python train.py --hidden_size=96 --intermediate_size=256 --rope_theta=10000.0 --parallel_block=false --optimizer="muon" --lr_mult_o=2.0 --warmup_steps=0 --decay_fraction=0.771 --decay_shape="linear" --batch_tokens=8192 --max_seq_len=512
Each number is 500 + 40 x the weight over its row's rms, rounded and kept within 0 to 999. Layers, rows and columns count from 0. Numbers have three digits each. The size before them is the row's rms in percent of the matrix's.

# layer 3 MLP gate, 256x96, rms 0.445, rows 30-78, columns 0-95
114:520537458497493455480491523535517468525468490487516506397496436545473554509514504527500515517518496494551457506524575522538481457568561496491492559455505506449429472473506451460454595574443402478536472513518482425530501559482489526534558461527445505455459502472557458556468553460522438459
097:454493476529487542498535467585458484470518539496523510498481524541529550516494480476513490594502454543530426533510439468500531584540509525521491489391532497456481556558476498425476516483514464497529473479484520544548475506540547498512509474463446412460615540527612519508551494504489459491
094:462503519665540459454475444463530525511480502473465539451469514519449536508465519550550540463467510487561588526561511446565525551504532456443461505547528433519555499489525495516483529478485490382521506498465483474548447473497522472503534534505518490488540515504552524506507510420450487475
102:459538490447517471547563510604491481523413478562529521464455429477476453495463484516482493469532437492445451459500432486550492457550501495492516533492516578519453438500497538549551495454493518515506543564547563477500499437511471524423535524528541443505531477538458547464432525479526528577
085:517484495463528561486548497500420535480518477431478631510498562434526534503506526496469551523510481518533512458472537447510530504557464494491482430470444526450529448473459437500548497507457467467527488563515557555427462447546518463528578450481454444526477508517480498445514561512516501578
112:492546535498505509476534482549423515491445502483531465478479497447456450603460533531478513511502478562523498565497488476533448473466507521459433569540547545458470564541536531456520424425468486541552525504546453455566532509523599575540568507487450528551500496490526511490472478454513453516
099:441515512478538490552501482503525522509505495526481487512359472565438460469499519484510417562538546473519512459527539486561507533511517483475471468449551485509489463500456505527464513465473447493499461508469537569569585521481565468543488478534493505488445479568434547576558548428553519536
118:521517513484539465476509465522460443496532480450479424585456542485506464481492548549467471449493502526504505444480483532518571517533611522522459486473489452533446517541471536516521488567512483520433494515522593527484474523507429475400450438561512518468529533504516491595446474435495547522
094:399482491508568466469440558498488533517444459399442536515486528449458498506496516473539515409554454488471547495578608473450453498475400508517461496479497477459508517555484518516533526523478537505495588514539491487573512463552466508497491477491444513487453522482449478463471521453513485486
126:466534469511532439470515509468451564473429481508502525463460485497416533518451514504526489478462425486508416472525457540516516479523505466518508513500540454457462595540578441424506534506524447511511498484513527470468501544482501570495552488587401397547558510499549496469463491463503473519
100:481516460458494457562477511480513393526527508467489509452477448497523518517557523500516532473528475521508583530527498464499458608518566473445525509476556476436538500494487536454465459498481520517480496488566470495529495487497457531497502483531529569545496628507582562409469530573555511509
113:566538424556461595464459497472422491584531519501487521468490558445445494502441504514546413438516469507496529502526479454545488547542491487510511463504488511551530462465485445476472551507549478470417490547480474522563440414504436496451477474520479511551499541525498541459543557480516542476
107:480549490491543527533490538489450519469482515493478500478478563441508572501540549478436525511441520504497529494561521534544530475519494468488532449460446597504504487501537583369421515512514519493486612546483517413521437495504520503465481510463451440481482475514532516481458503568439509459
080:428565548439496495464553502556504416456605503502498507514474567520580450534512475570484520417555500563486481493524540517484529480470411489506516447541501416521541459482469472593532440508474500454480523528554505584532482479501476551502524464520467529464496523484477517526480520540482498490
073:516515430501440541490465492530374514398534537506433480475441517553524519559461492480507519471576495473563477456500471451519517558501471478528509466531554523524469485483517543552475508453568480455541526463470500424477441499496468529593515554535551503497516560476485468506480504519514563569
098:464495487531489547460467464486534425470453522388497461492453562480469478531541510538517482471550478543479556473535562497551481491556557449548433450501491468536514544445512562465471463429470465514465513545519488507481505548416492574543518524529505473489588484430486504569502508488581504525
060:411532507552489461522544500529532486585539493512460584481525497469459483419440538496535517493492571471569503497572521493546526497492414500510503463500438510447559522502520499537448550510501449488538506498426517543500508558503558511444515501511471461525516478485498496510524547427370457458
116:489538502537550503464521518470524438498546521473547525539527564522437516495450487513417524477500465460434527515603510543499534443513517393504473463493499574500509515445451431525475456510551469413463560474434522505508476557519483534458485546510555486442537464507494528513508549435575514502
118:449533418506514533467532525464523493493497546463476527503454498498513487503486446545502524573535457514510464472495515509434478513520586512492492446431493578521482476479488554470581555486477445473500538559557477484447503499528413545549577562485440462519417476518495521510405501489508410530
115:420527513483456511476532492524489441481552523484513494545436589551485478501493517573404539494483508468541515502506486516508408466520441439494507528525563497563497498486594458516486475506560477415471486542393467468457474449507513468470509526554473579484526503545506497528437486454463521512
103:452530424477443490438545542507444559547525518489521468504511475489527449533439462530492522478492436526501480536499490478434535521543524437502543576505536450475543491497507469451483513474455504525480554395546512562517461528538467417574554482525476481464524500446508500537522492424509439596
094:537498481476465496550520539490461509356504534455495540542448543554492527527443493516514494417536470523534523491530514459544458517493501462457469504526562521525447494463514449496514488510574425563471485465488513485499509417465479497489500544532403517433509490529523434424500408463478550491
078:465498459466463450527516566541565508540585457538542517468465529434437532501523470557515502478516455459546481485534508495564510450535537498510536470502544479480515471481522479490427506546581494468515540525514448469575438482483575474462532556513397511507502539462618543455497491501532511533
089:472530472520491550429479481487536449470471512457499515517497452477528501471455454476479463406477459521498498515440534549517490482544473516438449467543432531483415532459587432539481501573482502412429472490550474501606465486505493563459474532489514455460442520569461491470480458531503482479
121:443608520472512521483529510504587453436514485503439474488473489467480490512467515457491493470493515446563580512534564540475567509488459487533494583487581487476448459517508501439515471551547432442521537465512540481455415461530488492548477511537540512520520500475432564456499503410519468499
095:545557392511527490489549480525452511450463485506527586521483526510478557492554519440454478495482506565512530560539434533518555523522520564410532561435502505488486523515515411533522466592503489505560557501412481511465490515516494503441483528470472472500556477517557559544494503528503515455
108:525465417517477497461540493593480532427516489473486493426500476456539441435512432499468512515562462470512451462502468486573514531504485506468516495447569538439471473551474492471468531541599522474470560473526462472545521508490530542484591519521565522417541544503484555451508530487537541522
099:485523495539533521550480532504493401475465508471487492516527544480513443563537512508523560562442453525553492522514463492475439485488508546483501446547528510451534457489465461467466394511448470525403538527518520550467516494495532514497466462550401464533548593434524512447454445483540503541
086:533542475523423448490539530547505471486546484577502400437492567497542594531512500539457468462526478492492499532436413478525471457534497463494570504475532484495511490558491529468412489487464487564451433436501541525497475519556493489562457512501522507536487570478568548485459553522483475475
096:481419432482536491492541529539472531571433528550409575525487554495546509463574500546543540473464504437499505488536508511461484501382499465452458480506476473449420529581438500480518439565499490562498539540461496491507488456548476504451546507500496479517442532524477490533480489486522479551
107:536602484534444435459540474519522552438483475443517463531477520471478473531455499485389533472456535506558456532484495468478449458472505461436472489515490538432515449483507532472451511463404502493461561444441498512528483591517438569536488535546539508502560499540542514488461523512506483473
105:491441471469522483496449516549488490448533448487521452519424533485500458481460503554468476525551519502566540592549508505554488515511562533481500487517563481503513486475504473487588560537525515434462451425578499589500485464509517577511479476467496507399519481514597464499450447540510505522
088:518461543486543513502485529485474503546522540430443508553438548441479521485480590526529521483486442426511527446544489465563545576488518508483536455531454524408510516447477487482477592420560434475460558514488490490476539464504509577504446534446477439498477497517491475497549461430516493492
113:475595541499485482468517530495469531532534508441464516543397524586534500538437511518513564447571446486498569541500569450509449480474536471529499500486467493486511517523534470483512501457469466482490449514532552463506534488524425448452565512532433471509536496552575505449401518445483526479
104:502450505493491498539547478473482547514514494489505480484463556459520517534619495575522561534557530544460509455457483451551533527497473435558559478449491427435492501498547536395435493491485499494533523471505491514504481513531539475550547460524510491481492510513592464484466571449418463576
111:401480415521515566510534453529508520558524542501468522517465466427507438499508534476443522501504524524550569543560475496506511549447483508585538442523481557460520545498465520545513550559468499518511518547566553452596461526481449549478474519524533523540496507598550496477509521512490460535
096:485600495446481519518473528501430456473437517523528492443472527529483484557441495494474514507534486447539551526494502488505535477479537530488552538468535593461480454511445497517556491469577489477439455468469499442456524473591497577579481501458545563419484497501521528524546476422547516534
115:486548511541451529442528518485480486468503500475525472502490520457490524530530506531513559513546488488518516576513449492493481536481474515474468501498469489526509550520488541410464529483575479457511474437507614567568514541566519497453443485488453487523478591396540525556504568470383485483
064:511530439411478493548487525531467439403475411504443534507563593479500475492489498550432499507450522457522531487523528494538549526437497490409544497479524438571506565471535526456473524457497513531526487611478518487460484484465483468501492559439493495470435501496509525449476491533466490528
089:473519422502484479545554491495508464545456508534467499466456503440536494427497464441481515572500500437551521503526472401542447461446512491544447507521525475473476593508480505482478544532489357476546543512486454584552477523467450511555430457453532507479510500527534498487467491492504529530
078:458527507491497507498581542475439501518429552493478473461568457524479521494457584458434495457524556483555501555543515468580453509526515498552489577492515512481507488534416548457485458507502507512453569549521527426482451493530532482467577548511533497495462476574450556505429555500467520469
090:453533495452483537431464448532395451481462592479459504460422544503453515468488585478482538489508516483530427550557495497454519442476577583504496532482583494504495471501508485511494470489479414440535487522516477529502538530488554521515508453549528507501495541546499510440460486506505589541
087:517476455491529530435488455499556513485465546541461538533479517439529457479533495556545460482520451519452496456442523536533457495534448513419501487526617490478519461459545572440443480497458508458562519544590500490464545458484458569497477511570537545498514498537487498565431487498550455468
085:540534473528482579549471526435534517541514515510421500571474501498523442518469485561375481494505479487560496462529492460488510461465518542476478493455502571525499498425443501465469507471533483516452548484449493493533532526569562542523511488501517529423488500549582495432447461489495565420
070:456552482491508529479506441546503481527484480524479550458476509512485516535469528435532529461547511500474444486511524469487531422450549551554511460502502532480504397426487470449486493569521490557601519436506421495543479457516472484493586481578549543566437476540522450504567499543510496531
100:496498480539502501502452527404529502422466475481499459519522466570519482519523514532516532476555482544535579526490515504510450480509511515547464451541435581457607497534423468469477461459488439476533547449499452511521495521530524572476444579567474539463558514461553567523498459535534508507
082:434587443583502569511488553506512442477468491439510559504474458555519475464530436490544500572475517594504554498479483501520575563476510526583529534441539469485490485429548507447485444515534446495457540474488497504544513517486500512531508507502560473519514461495516500503450442516415443544
081:520551563443517452523519537521518451416462523472471516475376549506434571472568500581525478515594475496523567505523468526523489560484505525504512528518483511448512491490546566436467512407515524498479522549544464502536509484520456533488416491521447475494432512466474509455481520496455494464
102:520531429452543531506472518554492500427477524455468488484521534527487557575457518468448529508490544513551497534534486431468535554544530485532408450479492558432555548548426453535522491504559437510569554603476497548514544507490461483513483512511499490471564500541512527545573478468474533513
# layer 3 MLP up, 256x96, rms 0.477, rows 30-77, columns 0-95
099:507521427555458513436636496552517529537508509500530487499524481468488472487489483438543524528497497503539494552483471453558548453546554463427517494502577489540521532483518410539513543486455469554513499477511416501515510534525503522542492565533424468532509517523533517601556508466460441468
111:484603530509456489551454515448457435562478498466540588522504478526522461482552536493498465467481496519491500525476492567529431540469534536516480485471477481506499512517527557458486544489551402530498525543473515456554431475547429489515516559494497493543399529393471465527511459498539476559
111:455478447515482418397543538587486523513536517520532502495531489488458570598499487517498550535481491549476450538451514458369567478501538474484524475493504545513502532564502554522511513495507498533436505532521509470546478537471512451482482443464577477509462463492510523566530566563516498532
094:471440466564504498482428491495542580577526437468517511484485495515510528505524560493487500499458533502474493622537466477514579532445545423512475477458516457485414510481512475502544491443483535457516502541472496544542523411484529506448513484422487425471524470466422425486521512534517487475
098:560492530434530570492532475492529540510537501516445517537436605426457536477489477481449543522538483486563481520545529463515433502492470461546512480498429548519465497436487437447462496551492425458560491470518547449481569534564506561513549502452460486467528488497554471431500474529499511553
096:541537481518532492507531513459500411470494536450526537481542527478557547476556467497477516522507516547508470401497441545525527475514541481614550477530453504538504477524545494459549470558427469496471499522497478410556491514437528544466568550483543470502584489536528498566498517435482511574
089:543425438529515509456509545497460422529458513476543486542531501503578468491501546509494543502480541527536522555547402556440500536531513516516503525468450472526548458490513543476505491527535512440564506501508463498497493469456531461555579532606429521513527433515517451447406467521495447504
104:487530491501467549533495466488570520509468514484455483568531544512511573455502466460551496501478501439526486493551364581551494516460521523535441461474478553460555506508556583468478507489505486482526413492498510565527488526514500581476537480471520450541460475435408511439524492468479504456
096:497524540482486513458474545510497514466504467526532529493554524491501464435495538479465437454621523545425425499464473541535486578492492506488480485459590475550501505513533452494533534448515481531487384544530522500546535551469422535557513512491462470481476448422453565477498549482460467500
105:529421472505492527467467569501542530471561495508521551416486534554530413525529502572470513478542419562494549456466550488483450479525481537482560481461483511510457450495539447487415519513486545491518495516511472426567384512483494476474507542522557563471545493509486518473573522499463508523
087:470531502538514442579534400552503395499493501579523517480479450502586505530549535506522489531552473477486523447502464464491499495493512469439453470602506459427481466495503536438469487507410547505396472479507476504500447547488494509488517409519501514456527518508522539530505536490505551527
094:493513548456511509500493442556544525451414501495599502557527483506462556525466469488461544558455505524548492381492453531464538570569487495487518449502502501488548564542526544476526506446514438451567519511551572483427498477479487497449546517493528490509457507432501547474547500499561524524
088:516502557542500517422494495488533476497564476545537551539539485492577450546423451461486499511572446524514503468481468418457483481449551509602504542486547484486534557482433473497497518573498475505489498472468532569399558526466525530521513493470531461565558520551469489494522447500464558501
097:528552436513404509473500500538472569541451429513508473544505495520509551478511570482509488519460478523443415475561507440466462501503602466555538486425453549424480432520530511457478473485573497474492449521455525510531486509521465521525525492478433543527497455487495480529503585545464517445
101:502517476529604406467431449477509498522518481412501473529497451420426441498464535520449477575518496522482510518482487529515552562483531454511472570447489496500544522501426500495543484526541496500500523471438471394525514501512524490465472450548604502492488483539518528475504493474526501415
099:473437509509450527497530485477543536472521467505455498443494475454554467552537572527476512469545529560526546502528489511436485473540497454537443559554573463478576554445489470459517512515496489542511451522528400546514500499501532462500453517569509450496510537523468530445380462532468585502
109:506461552504483478528468510537545521492522594489501515525513465571581540516473425457472485510513487469510506489477558488529443526500558572468515560527525432550493488554430455483449542565493487585545554517497422526481516593444484491551494537545401485495480472489513482484526506491490451560
088:486508495390527446406486472446457476577510501528503549413555486588482506498536499426492513577513506512507489524556483520492488586487502468503477524451506506533534472511531497418487478544523487534424503483470452436500555504528515459450477550500465510456518527479478400504526558487491560466
100:489521540557515523533574470493562447500527463498452444526617522524540474563501512495520558520519584476474496549512481480460453506533475551478516460493434424527511507528578425532449468573473531443544519461491521559523484480476537471511526487428497455552504537509432499529517470482454441458
093:467434529491488533534515525496484522510543445474537414517510543461517532474522510472419468440525530489523525465526496456519545497520454500533426498477505538514468530398501461482519548531482479445505434427523540517541452492533480434509433544487465519453592547514516523411487578433428478519
087:492516585443522519529538460509554487500551464519546527576493449469548501499462462498392454548541534530537505462395480516491502603479456462543518473493484553507523494537546527402481490454510500487492469459513526451429523543459452507519548583507524480526511524524522459492494477509545430537
094:491421462553592477533512540493522486443473479523502487520553470512482571524521463486452513548494520469465475522418493487436513541544460482513500531499484460520513537535557562502480475518449523514475483626437548501607473541481465480518539494469594518507523568459515541525437495563535513508
102:494489459497442480551515532475476552577514485534534507530555495513438524521502546544525512432469542547481432448488480542487463468443527514437579529538478466531543537509507528564536595473478540531476506529505536572493466517486513496452509515517427568432498570404497550435492539443521518485
094:466498559509487515519543503491502462466497521484539560568427504517479534453580567487467519572404497474582443459500538479498453534467517508443446511522488533577385465503562518481518554502491569508570461450493534508433497501500518500559498509488521474529576529474522482473479543455527542520
109:474482448507490516452556426442437474550469521517490545391489552531484505519616565486479473559496564544489481505485509497484508445512519464491510566498468522461536494491534523571461489483522531423568504543500444454528489532515611473526515492509462542577494491489493503429528523472523455466
089:461449491592528537527532478461476498490540468533462550459447554425541418499439453448561472465508516504468483566556485568553426530488463543566478466496520486557472519466442541484523487507517515500550472583529501436460555508477481524485511462480544547540503536474460471521418488457538467511
097:506474496427497513490441505457520491528481517439512529519514602466560509480532477469511531514567505580534609454494571485496460530518450489479550477516499505510519549485436503578546500486457495476516512565501548496493450370443482533514507470533455474519481513464530511526486396557491542526
098:507496511562437442446458475528511430510407466517475464473468496413547506460510517502520459499486488508481459544417561479464461483482528576551520531420493512501536496475455459539492528484450561546507537537572532535519537592494483508573471467456511468453520541453524509463459542469436509549
109:538520499491464502554469466544495503444499467500515499542431428551516506545447545474486494474511543522495504527569490517502426452520526467455421487515495493536561532439422399463449572516508520473561445535523452448511477449496575516494522435519536552444451435453543453498508474495561500486
072:480451473508388527514549455495451504448458493484507526477532493511547491508587473509540515522541540455515537498552527578554502530395536462446469478492455469493458510458506564540543435569576488511467535541519513519539481517567407505519496506517485419462550491548496518514488473502523498574
094:542515520584515466490475513481513481442541485476514434495513482520513492398524570513520491415538511484571506446526506526502499433418524526480515448504517428586462499499493570518508438440472509506501493491442553513569481514519444518431422459475526507520543425499539470502474457497550438541
096:475597473460450511542514495437448496487511451507503502509520483551439528556506488484413512469451550494498497500518459479516477530488452490421476551462483488471511486429471555409553537467507560489530483468434504452491461569538548524488496558509482541512491494578504447451566441544469521407
109:611495431467371469485492483512503464447512532575475457406486516503501528468483528462468533458492513526494516562481540457477533463492588465472490472536491524485501473464533517476495491594484554520476514532519565504450475492518512518496526457575486550533507534432505551446457468539483451433
115:467424498469592500499488592427505456515454464442561499508498461478471473476443433520483514555529506543515483500518418456445511512492483481512540493479483424508503427486437476559547543496462466546442499497526475519475479514521559451526549536553475556490478483501550520397457570527547500484
092:526439561485516455499497454543478470503469505502496540459481507572471514500459491471416530442537545483527473543507529468457494472537550503501419596473450508458513523488530505489470545489480404507490478453476515410476557535429518531514502591560496504504405528481459473455587488472541456485
107:461502515452522482472541512414462603388481460486505415446506495466461487516563548511447489480504515448412510504537462475513499471497525458509422467540481528506448563502495507500528510479515486478481459510487460465517461538456628469527522495480556509498500509478489557486571495496520490601
097:514468468544566487498548466523548562429554460546502456523462485453520536459481453459498498498505485507474548450431479513556519507436531422399457493522486502582456551482496602540554496548545493535510469507454540453439503489504469489523465520480520538521552614528444498507497480506537506479
100:567489472513535545556539531495444467480546488514452509491479503483572490497545563471509476552516486526491529537554597454546578539523516443495457497462453484532436453514471532551533480459455435587503544526493480482514395550511553510519498452518545509536523511439510417469477443559497481476
100:470569462477501479506457478489476466419513488453460481448554554422500448529478530554571487510489514521486498555432486539504462453449495514455510483523526488574460606453504474487475554500508476553428481497458533500445540526510553535505535502469504557475513553554507560440483502515571604490
103:520557471467460461509573519533471454535531440493461482511489489504503470449490473557472534516509534485506528495442480555474421419432418435495542505493458459532516471520543488406426504564528480443537494493446506466487486476523434363511495455512476525511503525458457531485450547527541512492
103:510450503450475503429570438449506514514494497501522546547514523548575474462462513496506482555521434433476483537481546490469488557503525563487510454463500412528525445592447543463523493583516526465515594452481491505502570490499498499523530505538464563535547533553437547550470447529483538520
113:509469540580443500495506460479543503491495460475460485499543542464502513494508545412557545460451463432533525508553525471502580557506489578494483431480488498495475519416543582474587484477505461496433503458543405507526512528527588451501468462468490510449471538518483447464511505549541530485
120:478488532557434513537509598561459465554478443522510502446452529506488461450517477514571516467491415438559497456476466540501515540500521502474470498469504514451479495544503477524556549600516476460465562474473435503492525560400473474508551464473429532527515503484505555527452556468462544472
093:523511491582528511550457525452487565540552538519413513589509539493473445541553501506463454530521549463531493458507452468453459480510484536479513445460492531492488526503423492493460493454568543440460523428498488511505557482543495544530561498487503555387495500583554497436493445494493520460
121:529501516537478476513494552506519444502550526516438467550443501525522520543541440505526490499478426535544526395533548502484455464532459572458552578588467516515494465549514501418435528459455473446502507429496511552481492479458514497557546487575505497447509424515474458467526508456495443532
109:540489446526475517509551517505520481459538484493469525476497475547408463456536495564471523540507532547427464546459501470441484521462416546602537485560537509540455488560465400493455453512556455503527500547483476463505529492485466437515505478412530484523436462473487542547497526499443469559
095:472480479474462540516532451589484544546495467453550444436490540495548538537494495491508478531521470495510505442530505546559577513495481471442460496545406453575546565463466561455574517532471511529450468532518501495546540477455471483494533509572393510484465577510480457471471475512537493537
120:472490490481394473506598461522502529517514549548495464499504540500516559490505479516484546466512537418483447495462531467532558499599530567459412514520474427494542527544472451441537552551461512444529503490451489497469492476498517494501530542586490518492566454430502515459436468543530479464
# layer 3 MLP down (transposed), 256x96, rms 0.171, rows 30-77, columns 0-95
081:485490560527427530506506491466549495473557501502495499476529579536417525532508466481535493423536470486473480546453483517459477611595482513489461518499557568542530444497458493414462508462519519503537514566494544473569477501477487482509441517576555524547504453485512447453501444544516512434
099:437501480486525499478549486518523526440505463532310437465538572580479513538492476554521530448462493503509490461519553438461442487479445495415498511565514471505495466444459516482528516465476478497524500492471460603507501478490511527511478505490531493510533509467456500487470548516515414495
108:568502520515531525471494457494505541512485427473466537460422512545500470487514510461544466521511532488548520502497485539611427500468444476482519593478533483443496493478509490510446499553453533502591538537458502509484405449534466560500534516517419489432557494490535504457482436460425477453
090:461543576470559479454524480481418458408483558511396499506599543495492477480484520506463504452510475559467446468515509519455478481513470553522519551514501484519548522485486503571491481512575514492456434410499546585470477411513463480533519474523501509492504472478521495532445523475474580491
104:504499427505537536460557503467500447517524535469476498439457470550542449516428495587438506535452545493475479461495521490538547431451541464451516565473556519458499466534554553475567482500492497495489520577472448491551506458467507545506499528597480495462444488432505539521528509601502530452
093:434450525478485506464515493512478574439503461575400546529552635554445514465474470490538464459471499480485549544502503468455467534542505515457426501504544511465499451490458523535498539488504481555472482495493506530471533605507510447469501506508446503421518424478507502479445512479459445532
083:479525540480449509463540478441472581447505577521480496450549515504430516477494486511544525437485455532521550518428554406506407495513543445406490488432578523507457444474478549478500540476514446525447507496502538545529527453517480536524464447497488462436519456471578532495511504490483481502
109:484411507560469517476468515487550450523485397509534432555548436509533503572541503531507495424562460445456514513462523445462496457450492532465464463537525542455493486449505521501544540460437491443493552516490456512519428449476546396498421502518499521466480511529447476480491532519518458501
086:471517444467440492483542524519537509542522513435507496506443409460552559499542493513530549527446530502545537476480477460559469422485543464459479444521467556470524524487551493502524466480507498512538602467482458555486465462479566496412442499409561450508481475485568531552543465511488490549
099:555533507550498512428488502512513431532463504487498449464468389516585447512521467526501563489541505484476466525571521456502478414497559533482517472506513563492468490503529464541488530550454483454499475509553449487475538429411619527482451558466475516512508572503520536513477558495507502533
094:504451561460424495521472507486537487623447559471563509505501476497484548487566529511571485450458530497462480526476489539516480518562481485503468528466499505560449521518552526445520432456601539531546500553526472471484517543555453511499529479580468535550481529511479517480499387519540523512
090:407566529477455495408502486495530502495495451511480484433447401467551503513517464497426547493501511439423453489500493508413560533558549527520456503521492464487473491532537456479501411492473474517580437539456460467519493529505509474484441564505491450516512519512532447512479467437482476557
109:462489463533476535459488498544490502476431458487441437517422530484474426505504521601508456525517519538510490550535511556513509558573547508443550536462524437473528498559464516507532480520444464500511465469506457566557519491421502491483454479538540555460439531501593464437511511451512552446
094:506486536485579506521472506473528464485537535485445493477498522471478476519583501547462531445537519489598551455457497510523454469517402484486488571535519454541583529547452476526555505526454507532488551550562532456467460534572520464482513484515555450506449542510464536435419447457486454521
101:524526541483423547500567541522475496475474542542470542526474560551515508499529497495592534404485457448468474428550554516517477495546500564551540464529562485500480441440515467530458553471487499471535504447530532551452482532437494494576496489478471515511507542470517436494591490550465551555
094:533538500533491527524462487575506495491502531466523464553475468499461552496506415403576501510506449484487481493519581470556481515530485563527462447512405528526494444528520535504477482541507519496465511480508524523425510448519444601516480530476418529473613481460489490536555578506501481475
109:530451545475474443546471455480477465546499481526550435495571538512472472473494537519601463507480498521494483546484417502468527508521427422488467486467477524515455567488533498551570531448503543458422482483550534453449481491511498439534539437499590526536531535525484478525574460550521545458
089:458497484492480498490465493453503527500476469524533530424413474538514525530486487406555447512541455481474458467474499507560466442589538538515462503538460538475521503514482553506528490452478524484543492532500492436445395496543493521542514543570462476589538430491478524436552413495449542492
100:515511435466568463503478520523440440516428538509565597444545488495498524457445476487436420536451530496508526483518497465565509545520537443443492519481514514461452503528465506528515488484533536544511463500467518555522472497497522523468440462520499486468571499427598539515503487440497621494
092:513486555504503516480476485447447533465478537451394591503488556587534454510518513553483510551458526526477491538508476523504534463516455502380475550547508435551518452520461482500520513448528515495557584570502473517531561538454518455470489510504447501519483460496505470529575464506519566447
072:495473479448519573514480496530596497539471568445635492468522399540541505498497489464495482542523471450487465489532436518552505410518492450512456495536516530562519521515502531433579448448460565480503485527504485459439506459458525441447493480446482511530500496552534515460517475505481497520
103:540514530446448481497520515501450508556496531513522545523422483560501509505484551542600477496518502580474542468511457493581495511473583496486484486456524544453519565415548504503468480491532454486493455477522430450413540470509475510475440460546415531514510489503555510517550427418500515478
097:495420531463541492490497543582559456476506512495578442521468436478551515501553462455529511497569459455510489463512484511505578466529453526552497468498490459514473459541558532468505425557505505466500502485500439423516459459511520438471513484506547485611494461588445524503485474564513488559
089:455540506479519449474525446508455513448556476539433454505591522504472419584449498511494502479552451492495571577494449468447485508491524493583528469472499486478581471533473491461449511531458474571521507518495572559562491483428568501485535469514528436485439502517541511519512494511528554456
106:493505471505446599586467493545540516529502464543551421566489464525422485473436516519467460589532389434514486443579499493515486549480563537489467454483506520557487523553472438484496494477470510538469499517441490526541528451510547495452530505503498531457507463526451512469496548531490543539
096:544596373445488562443509488527496500467443543468547473503564455551498560449470512490477479505469489477531526530479554443453533500500577469443574492475497553547551514519556447434494472536461471482528521474543485532541512479525475503511504478474481458527465533562478513512415547476469486561
096:454513487526490470471515503482447497461515507559398519503529540641456487559469527542533473424473497495472506536444508432521455488480541481441515473584470515503528444471496543501495549511487489525546495564472484530489447516556523522501426486489506490509463538466490420511471471524519524373
104:497502541480520527571473452519460457556506546518468551517571558543473477525580511455523558442474491548437471453545495537447518525460482488475498427545468524555517467502485503457502455527538532554527530491456584499409476433530507431494500525495499443567449497540577474494529422523482494472
111:519472513530534522489502518467496529577450619403486551444474614489492461539514399416470568574483503526477482515447553541506534521506466505556560542466484528522481502537560512497565513515521500517451511459503466499523525536471433487464544534532471494523512516539526488490488536459496483557
098:472581500553550526518478526444478448508496427496514483515401514471519459513478510501469508493515560539471519432581469485522516540565513534539568519571538449482540492547554473503423568473545524444521471540412558475510474454405522489533466475553483530505508496461534479524485512524470478434
108:473575500469511565524454480482470512516456444578498494525545527481583487534529481478487522545455489492453474493532533470510489516553495427524498504528469587474521481540510430516478529519418525476470462479578548502508534443485485501574456453552459527485583567548496423478477533510482494608
095:496503522527523496482525536440549510507493514413474522545548531476532421521524515527424559444534478555487535536459559488452535489424392477562519518475549515496535469473559455552439495491525551521500530531474556514547536506467505485441534534494577556501439513457486482465478511431587494499
112:466579474511577500491536579487484504515451467422512518454489501468450522451474492502473425538478498529491458440478466548585461483547489563515506520406478479546520555496455536530514435520411464495520467516495476502457508463497447468563531519502541511414484516469483458558479574550522563495
098:532490551502480435521564484500470477517504526555439458495591640502452534511499532428533493448496486487571524591485502485538482500499578468470485551435496566532480527469531545451450508413528488472471512467477461488486521448507419484481508476534527533503538484454451463552524479537472501492
096:509544498562438593442488569576568488486536562505539431526522521487495489467510540511509429534401481468436487443528450487546466530512469537499518479464520474533529526475479503538497520502582526494486541467543497511501534496449464416422501550506472495527591477524447507530546554546528484484
079:526518509480469554480486509506466471508535525537569504469531567517434585544414462425496506421497495488457522531494520480455447554500532521558519486515570508506506445470440502450501515536536497442546509566484515521577512483563513534456504495519565527538500509448521490490493429531547507365
094:499503480465458496507487508444527504608517478466549571492555417539506500472539521515473472513574489518469416498603501460481563547582533514529557446469530531560563475499479468423463534513520455496513482554596509551524470488549507467452539457466519488485489471495543517524528526500533530553
095:505470507465537518521530465498490514528486528483550510552478455448444525537480466535485614475497634490524450461529530509475497505511547453483496482506490442536441537580487522454547497587524464487519455439476526521543548511520555500519488472425566518457536517548532466495505549492551496605
107:515429412526455534472538540496529520497452499541582503536319416494505465489515482472527479465563459544528494469525517476481516513542516540540529510464484493447456418562531511542419468483482499481507523483487528535479504441494507468486457489501500449496511435494501488548563507525514448462
094:538391466471499507532438516448527487497482456475532573432445422481478558547472491431492502568514524500524486470501476514528508478468560428496452571527487528491480564572501492536601547469449481467507496462447488515513580535542503469513486469470459542406491489511488477521506494531463556537
099:485490485504497489561501535547546504481547497483535488460529448378486513502464525399416533432480515517510488521519503479490510567511472433512539505526520483518464454434530463521447497465495442490504459498519551537522477495476475543506460488467453429498446472400522488449557576390514480538
118:481529468533574504493546554538514563501507478542511516507544484513530525465500465614410489471507541505482531434425489540499496441495475407541521472523514482441614456512427474505468500491490560531494493483427546462561487441498461543475479557504555491497488498444533526540539528444480507462
110:490527434464464499472490447477558508455526511479539481485551472567514552540474548526462455533508530546508518537578519408505525451505489533579532453509530477557529461511499458525475502482534520577500398507532553504525485537577501512529521529573506442514457525495558519466525518560459424586
114:427499402504519463416521521542463488479485447485517490418470556481520508501494544462527505436491466486539501538522569501553522561479521533544587506537477516491530465542543512555497544536401510511479440537516532480518455528456466480478435403525516490538481545504485482528515559560535431540
113:498430489470468545487460518428465516544436497490629489447569564494506516479512515488469525510482538460472483593479438530527536501469534446561463453457502482553498508449516549525542516548553514522538492557543511477503483540539502443412457495438515476526499513497517518538526445579487552446
100:469481541455531501537470523490553492549446508471495502499424467482547501510518478451527529474491540485522472454564457521552459453499546433450433519411497574501504525456510560409522422448484572470494538507446498496471492496476569489533534494541533478552520554552478494455429440437540502446
091:551506547486497504502464576427524535555523562531464519586566518473527533427558515530514531508478498515502566530533441494457507503495522570554602525444537518500452415514490500522432496500542478508553571462471508513466526521493511502546459529401526501506483437507549497561491482546443523489
109:614514503476560517546453549470436501499480502473606514510569511546572435491511553507506536542425501598474488534512501500428485473428484448503546425507546574511532531488488542508436503488521507554534504504530495486451520514467467495545515506438523511490468576530478521481530522453500458540